Part of a small language model's weights.
Architecture: learned positions, biases, tied embeddings, capped logits.
Training: a variant of SOAP for these matrices, 147M tokens, 4634 steps.
Each number is 200 + 40 x the weight over its row's rms, rounded and kept within 0 to 999. Layers, rows and columns count from 0. The size before them is the row's rms in percent of the matrix's.

# layer 6 MLP up, 384x96, rms 0.0754, rows 116-149, columns 0-47
101,289,216,244,219,160,198,253,152,238,215,194,192,123,230,195,255,203,151,134,187,149,201,245,146,197,165,220,136,164,234,124,104,239,204,211,190,194,189,241,133,258,227,194,192,177,257,208,259
096,170,235,157,209,101,221,184,246,205,178,198,165,191,257,153,220,200,250,205,231,170,226,202,304,210,162,216,192,174,207,162,170,143,270,187,240,192,191,324,172,244,219,253,167,223,153,223,231
108,193,197,264,225,171,137,154,230,219,145,172,209,142,146,218,231,278,161,257,158,166,225,276,178,207,187,228,193,155,168,144,150,177,202,127,292,221,183,207,212,237,225,279,111,122,168,140,270
089,219,235,220,233,197,231,164,229,177,211,153,200,171,197,208,140,192,143,197,188,211,152,194,237,238,160,249,255,247,156,162,181,202,134,264,255,238,147,84,230,297,171,220,241,164,262,198,260
100,201,200,212,239,202,254,203,190,175,156,216,245,181,165,151,187,178,190,272,157,246,163,166,168,279,209,199,244,189,232,188,201,255,121,114,154,204,167,214,140,217,230,225,177,126,158,181,260
096,176,238,177,214,153,207,223,279,251,232,156,182,179,195,180,272,223,162,259,220,209,175,189,276,190,256,209,248,234,194,157,100,189,185,194,218,129,100,142,222,169,217,195,236,188,234,231,200
100,152,182,219,207,213,163,228,136,187,231,263,247,186,218,220,241,184,188,215,219,215,282,148,235,187,192,143,228,221,206,259,99,254,164,165,243,227,287,132,170,138,179,142,167,276,210,267,218
101,248,225,192,129,134,167,224,260,157,165,266,160,223,157,234,158,232,143,169,215,211,163,215,163,259,154,267,220,186,222,175,220,206,168,243,204,191,178,215,247,230,241,177,140,141,209,181,195
104,215,186,237,195,250,231,148,187,237,233,176,263,155,250,181,250,231,144,157,121,252,266,146,231,208,156,200,255,231,158,210,141,149,146,177,189,199,156,254,177,222,166,272,224,220,218,275,233
088,196,183,199,211,255,223,234,193,136,196,162,257,113,225,217,184,273,233,163,278,191,200,213,204,193,165,193,194,254,210,167,256,234,188,214,221,185,182,152,174,239,250,151,200,119,135,256,275
111,198,149,218,233,270,269,152,150,218,234,178,182,135,267,154,185,245,194,221,191,218,229,233,195,234,245,195,246,206,245,214,208,165,179,256,168,256,225,159,215,224,195,195,192,148,264,187,234
100,183,200,141,222,262,269,160,211,207,191,202,142,163,157,147,247,174,198,262,163,224,167,227,184,202,205,159,196,178,256,228,212,242,133,238,220,160,286,218,218,245,153,223,175,206,213,273,224
099,267,196,233,190,156,230,241,223,184,224,186,166,149,191,178,280,148,181,251,123,238,208,270,287,233,203,173,244,157,247,197,216,206,193,193,258,208,226,217,206,197,164,204,173,156,219,155,206
095,181,221,239,267,209,215,270,212,195,171,229,248,182,135,195,236,195,149,228,137,147,158,178,183,243,190,139,257,191,200,216,240,196,214,203,258,158,177,252,217,213,188,131,143,182,219,142,230
099,224,143,195,255,228,160,182,234,240,308,266,223,164,188,218,207,218,196,195,188,187,213,230,233,191,170,163,167,163,201,192,110,234,106,141,182,157,218,223,170,211,166,190,254,247,253,251,192
104,196,203,132,254,239,181,167,165,195,173,211,241,162,179,122,220,135,169,144,220,278,257,162,225,240,115,165,123,220,313,181,147,143,176,283,162,217,231,194,213,228,185,166,174,231,190,189,191
099,141,187,159,204,171,225,247,191,138,219,249,224,217,160,160,125,161,176,210,141,219,203,245,160,231,112,154,120,176,210,157,216,178,226,168,262,163,202,258,220,244,165,182,161,205,244,207,278
108,118,175,256,178,212,167,149,173,208,202,250,191,218,278,177,206,252,181,215,170,197,260,211,253,218,136,137,231,153,209,278,186,214,225,190,286,187,191,219,172,269,240,137,196,207,255,222,220
099,169,201,229,185,275,184,195,182,222,140,242,179,143,227,251,214,246,142,278,159,151,192,247,158,203,231,257,163,179,213,173,243,213,220,162,225,176,256,187,242,240,177,275,192,230,225,223,289
092,157,259,245,182,153,159,226,139,156,189,255,186,121,305,209,241,244,165,162,175,161,195,178,223,230,138,181,199,199,209,160,177,204,279,220,159,215,238,198,194,174,202,166,126,211,272,167,195
103,232,210,168,241,161,228,196,200,248,160,187,199,160,150,206,110,234,258,183,204,90,224,169,242,238,192,166,274,205,225,160,210,199,167,222,272,188,180,202,196,270,146,173,163,182,194,180,270
102,201,177,177,268,175,242,169,173,209,179,177,176,154,151,140,190,274,235,255,212,157,214,203,215,210,212,176,224,200,243,173,163,167,219,282,188,123,246,140,167,150,230,220,250,196,189,189,271
096,210,282,180,236,239,285,181,252,225,201,166,196,156,146,216,281,220,246,162,178,246,183,240,222,240,133,158,251,190,174,141,197,254,132,179,223,196,215,138,157,245,226,219,273,208,207,229,213
105,255,213,204,214,164,211,168,207,269,239,195,117,190,186,239,195,216,146,146,195,218,197,196,218,184,206,230,262,154,251,159,189,168,127,262,222,195,173,196,146,145,218,198,190,143,150,204,182
095,230,233,117,236,225,229,198,202,209,213,172,178,266,273,207,209,185,279,186,208,191,189,150,234,208,225,215,203,163,278,190,212,175,169,129,202,199,153,218,184,157,191,235,188,243,191,283,189
088,270,191,187,198,226,199,217,242,162,175,169,159,200,157,266,192,249,181,165,163,278,211,144,273,115,212,205,193,89,233,223,206,253,212,162,187,172,227,258,185,203,215,238,157,174,228,162,216
092,166,302,220,228,146,194,191,191,243,216,238,151,202,204,194,211,153,195,215,200,177,233,143,185,249,235,150,208,170,227,207,209,217,226,184,161,231,232,207,198,225,142,288,235,304,239,211,246
093,144,214,259,232,160,147,215,240,175,159,250,148,272,116,255,195,181,209,254,198,236,238,194,175,210,172,235,224,194,215,235,122,214,183,169,195,143,162,156,233,209,142,195,261,162,211,230,178
097,177,145,125,271,198,222,129,169,218,174,193,178,202,160,196,213,193,199,193,236,154,234,229,267,235,204,189,229,211,199,165,151,222,238,226,218,231,209,161,215,155,276,194,226,139,160,246,217
108,320,138,256,222,215,204,160,233,232,215,149,252,161,225,194,168,233,193,175,185,159,177,168,226,252,183,137,214,245,115,170,185,124,155,227,148,170,204,240,199,220,232,215,115,209,211,190,228
102,206,201,191,185,189,184,250,184,96,161,152,186,187,227,160,247,207,171,174,180,219,129,211,212,236,220,273,158,146,158,165,169,180,236,151,185,158,200,145,142,214,138,219,156,121,191,197,170
106,167,207,210,250,166,230,225,245,171,123,162,191,187,218,205,221,243,227,218,286,213,137,204,215,258,207,220,163,169,189,222,191,196,248,162,172,159,251,226,249,259,268,278,186,245,228,206,278
108,268,230,207,243,242,182,151,190,238,158,229,175,187,225,188,291,165,245,180,214,195,232,209,197,201,244,148,154,211,161,219,183,152,159,232,164,110,253,196,245,226,226,137,193,207,236,209,304
097,191,255,280,267,282,170,129,170,151,203,217,231,221,284,115,208,204,185,207,207,183,143,154,234,207,207,270,209,188,201,211,188,261,195,210,175,177,175,177,179,187,157,165,205,111,258,207,218
# layer 6 MLP down (transposed), 384x96, rms 0.0759, rows 116-149, columns 0-47
099,158,184,185,192,177,174,203,162,183,143,232,191,186,229,234,178,197,162,219,166,274,146,206,211,250,195,133,211,243,208,211,277,247,215,254,222,245,217,160,229,180,157,203,230,201,249,169,175
108,194,148,219,215,257,195,160,250,233,227,225,165,191,212,214,282,264,159,228,158,201,169,220,213,223,249,207,222,234,210,206,192,142,221,166,205,170,200,219,219,170,263,172,186,210,188,219,249
113,132,194,230,186,180,205,155,157,208,161,207,235,249,202,294,253,120,237,200,230,187,188,114,112,211,122,218,233,199,132,268,219,217,122,231,254,200,201,209,180,183,136,184,212,252,173,248,187
098,165,162,201,199,216,247,196,210,184,217,169,260,248,173,246,258,163,254,159,195,201,157,253,137,92,164,140,198,197,143,221,201,173,217,250,183,247,160,232,135,120,223,194,291,212,168,285,123
101,157,239,244,144,212,152,274,201,226,139,168,197,188,215,205,174,227,211,233,262,177,242,183,172,209,193,135,230,187,170,195,187,187,159,249,260,242,149,157,176,233,163,235,118,235,177,216,174
103,212,162,214,228,251,185,177,135,190,164,234,220,217,221,215,184,203,278,202,196,158,213,215,234,199,174,200,164,216,180,322,276,203,278,226,216,271,141,222,248,186,224,180,163,277,217,212,220
096,191,245,192,105,185,200,205,176,225,234,185,225,160,145,207,176,194,193,221,227,78,207,265,95,167,134,183,237,293,181,202,274,210,169,177,251,203,213,202,200,206,166,191,195,250,255,182,202
089,211,169,150,230,303,236,156,153,150,256,156,188,234,153,194,212,173,277,221,252,179,164,164,230,222,185,201,172,224,153,164,239,244,165,153,207,211,181,171,142,242,227,222,174,224,206,192,248
101,135,171,223,182,178,140,140,168,179,217,213,243,224,163,201,136,170,234,261,207,118,214,209,157,137,201,175,246,190,223,162,180,288,177,174,147,161,171,214,219,238,182,172,222,274,225,190,194
093,212,191,196,225,197,168,181,162,222,235,132,190,174,152,220,137,214,127,195,176,158,208,245,136,169,259,139,149,224,179,158,194,195,203,271,242,255,248,231,184,190,234,230,235,137,128,187,193
110,286,210,207,241,257,194,184,231,155,212,177,179,142,108,270,233,223,252,294,212,220,238,287,147,248,125,232,216,219,203,219,218,217,191,154,173,183,229,138,229,168,212,236,190,198,210,142,149
098,214,135,263,248,209,139,233,193,129,132,165,288,167,270,168,180,175,201,155,162,252,153,236,150,248,202,176,220,200,157,191,242,191,233,291,204,198,208,150,190,203,204,214,159,162,292,248,163
092,188,240,227,196,215,190,219,218,219,214,305,171,164,277,165,169,204,201,221,216,152,239,171,134,224,140,204,213,193,245,219,197,226,279,183,193,227,223,312,229,212,216,269,136,201,108,200,265
097,255,174,201,160,144,166,183,257,223,260,93,205,200,263,209,248,200,210,227,263,232,287,144,177,109,206,182,141,221,194,147,169,128,197,238,182,240,211,170,197,248,222,216,169,251,207,214,210
103,182,201,236,182,184,301,233,147,142,214,149,112,226,224,131,189,209,222,126,194,268,147,245,203,257,201,184,143,175,201,200,159,158,271,209,224,152,253,229,216,225,221,234,152,227,147,210,240
103,227,153,177,233,266,234,139,238,199,218,162,181,278,233,180,281,154,155,222,196,224,241,204,201,165,222,202,181,178,110,259,183,252,225,244,149,186,194,147,214,172,184,184,193,190,260,223,227
111,205,177,155,203,227,209,205,225,226,177,222,236,173,145,198,141,243,184,257,251,224,158,200,180,165,147,178,245,144,239,230,173,243,271,178,207,136,214,211,168,206,213,176,153,133,250,194,190
089,214,228,233,250,109,127,278,111,225,244,151,235,205,139,204,227,256,177,191,164,172,213,241,233,221,140,184,220,258,199,189,177,159,94,199,250,293,198,175,232,199,179,167,150,231,265,248,140
103,221,181,204,257,249,208,190,194,231,226,265,187,184,199,196,278,168,250,252,217,228,168,234,189,139,198,156,224,219,125,258,190,94,265,201,188,249,249,200,206,161,218,220,164,230,256,213,239
092,273,202,148,216,235,157,193,237,227,176,151,253,319,141,166,164,216,236,271,229,238,221,243,225,223,264,161,226,147,206,203,197,131,174,156,202,143,183,201,147,187,202,201,277,184,216,207,246
111,164,198,209,263,329,202,208,232,197,201,203,218,239,199,183,190,218,133,208,165,204,137,203,219,176,207,252,186,179,185,237,288,126,179,148,239,315,211,167,227,146,203,200,197,217,158,231,207
092,257,276,203,178,196,208,152,225,252,175,184,210,139,247,222,189,197,225,178,235,136,231,180,132,189,133,215,143,172,176,259,135,230,250,198,265,177,64,152,163,198,168,187,204,258,205,190,200
102,207,231,126,260,225,195,187,214,202,238,187,264,176,200,173,200,181,210,157,218,181,143,189,242,179,209,218,307,208,211,181,178,162,230,217,186,226,111,245,182,179,210,254,173,186,223,240,225
098,228,240,191,167,106,241,230,205,201,209,249,178,232,238,206,161,237,193,208,210,183,215,228,209,119,272,218,152,170,154,162,133,268,195,158,214,140,224,174,216,181,215,198,229,166,231,225,242
090,225,221,218,161,208,254,215,191,257,242,191,170,201,156,229,197,170,172,213,118,149,274,190,165,182,227,225,207,202,228,203,171,240,275,217,156,137,145,335,221,160,229,203,225,238,189,122,176
099,188,136,180,187,208,210,224,152,236,250,204,177,261,163,151,217,224,238,223,220,227,208,282,231,200,195,123,165,208,155,243,204,167,226,198,198,169,215,143,222,229,177,228,231,252,152,192,203
097,248,186,165,172,252,164,181,191,190,201,192,237,218,222,212,227,216,230,152,154,219,167,301,173,190,147,202,199,200,172,241,226,168,210,235,186,179,245,139,200,204,176,194,166,154,170,179,155
098,267,165,126,220,235,192,210,166,226,167,164,173,191,213,230,103,209,177,158,238,186,224,217,289,184,175,143,210,192,228,155,314,175,243,200,158,176,169,203,182,186,241,181,229,239,172,214,237
088,215,289,251,183,138,201,234,285,181,258,248,221,268,172,206,194,229,200,165,192,247,144,157,129,190,204,235,163,198,193,247,168,204,208,258,184,196,200,143,170,239,171,156,147,175,211,232,151
100,151,182,267,176,148,131,161,228,211,307,207,226,175,177,202,211,169,212,169,171,236,232,163,191,190,176,134,230,170,196,186,169,209,113,160,167,170,166,185,230,188,164,121,169,156,254,319,202
102,218,252,189,218,207,149,168,172,223,193,227,228,142,133,232,165,258,180,240,279,205,223,197,233,230,172,186,159,265,267,256,189,190,245,234,186,231,275,287,178,198,179,193,237,211,207,161,254
101,193,248,218,212,227,151,186,216,220,241,220,185,203,152,244,136,174,178,185,211,122,214,242,203,167,247,133,165,263,223,177,224,248,178,212,160,125,134,232,239,233,217,232,281,199,217,124,235
117,224,166,131,191,170,224,141,96,235,136,216,203,223,287,184,133,164,170,204,219,229,186,157,105,251,149,166,165,162,209,157,245,209,148,174,244,152,253,282,248,222,230,291,250,219,186,265,140
102,176,137,236,195,137,210,220,190,212,213,214,235,197,200,288,222,187,179,126,210,180,255,288,264,168,182,180,261,255,179,153,113,181,227,245,217,165,210,229,185,207,227,247,226,212,129,155,155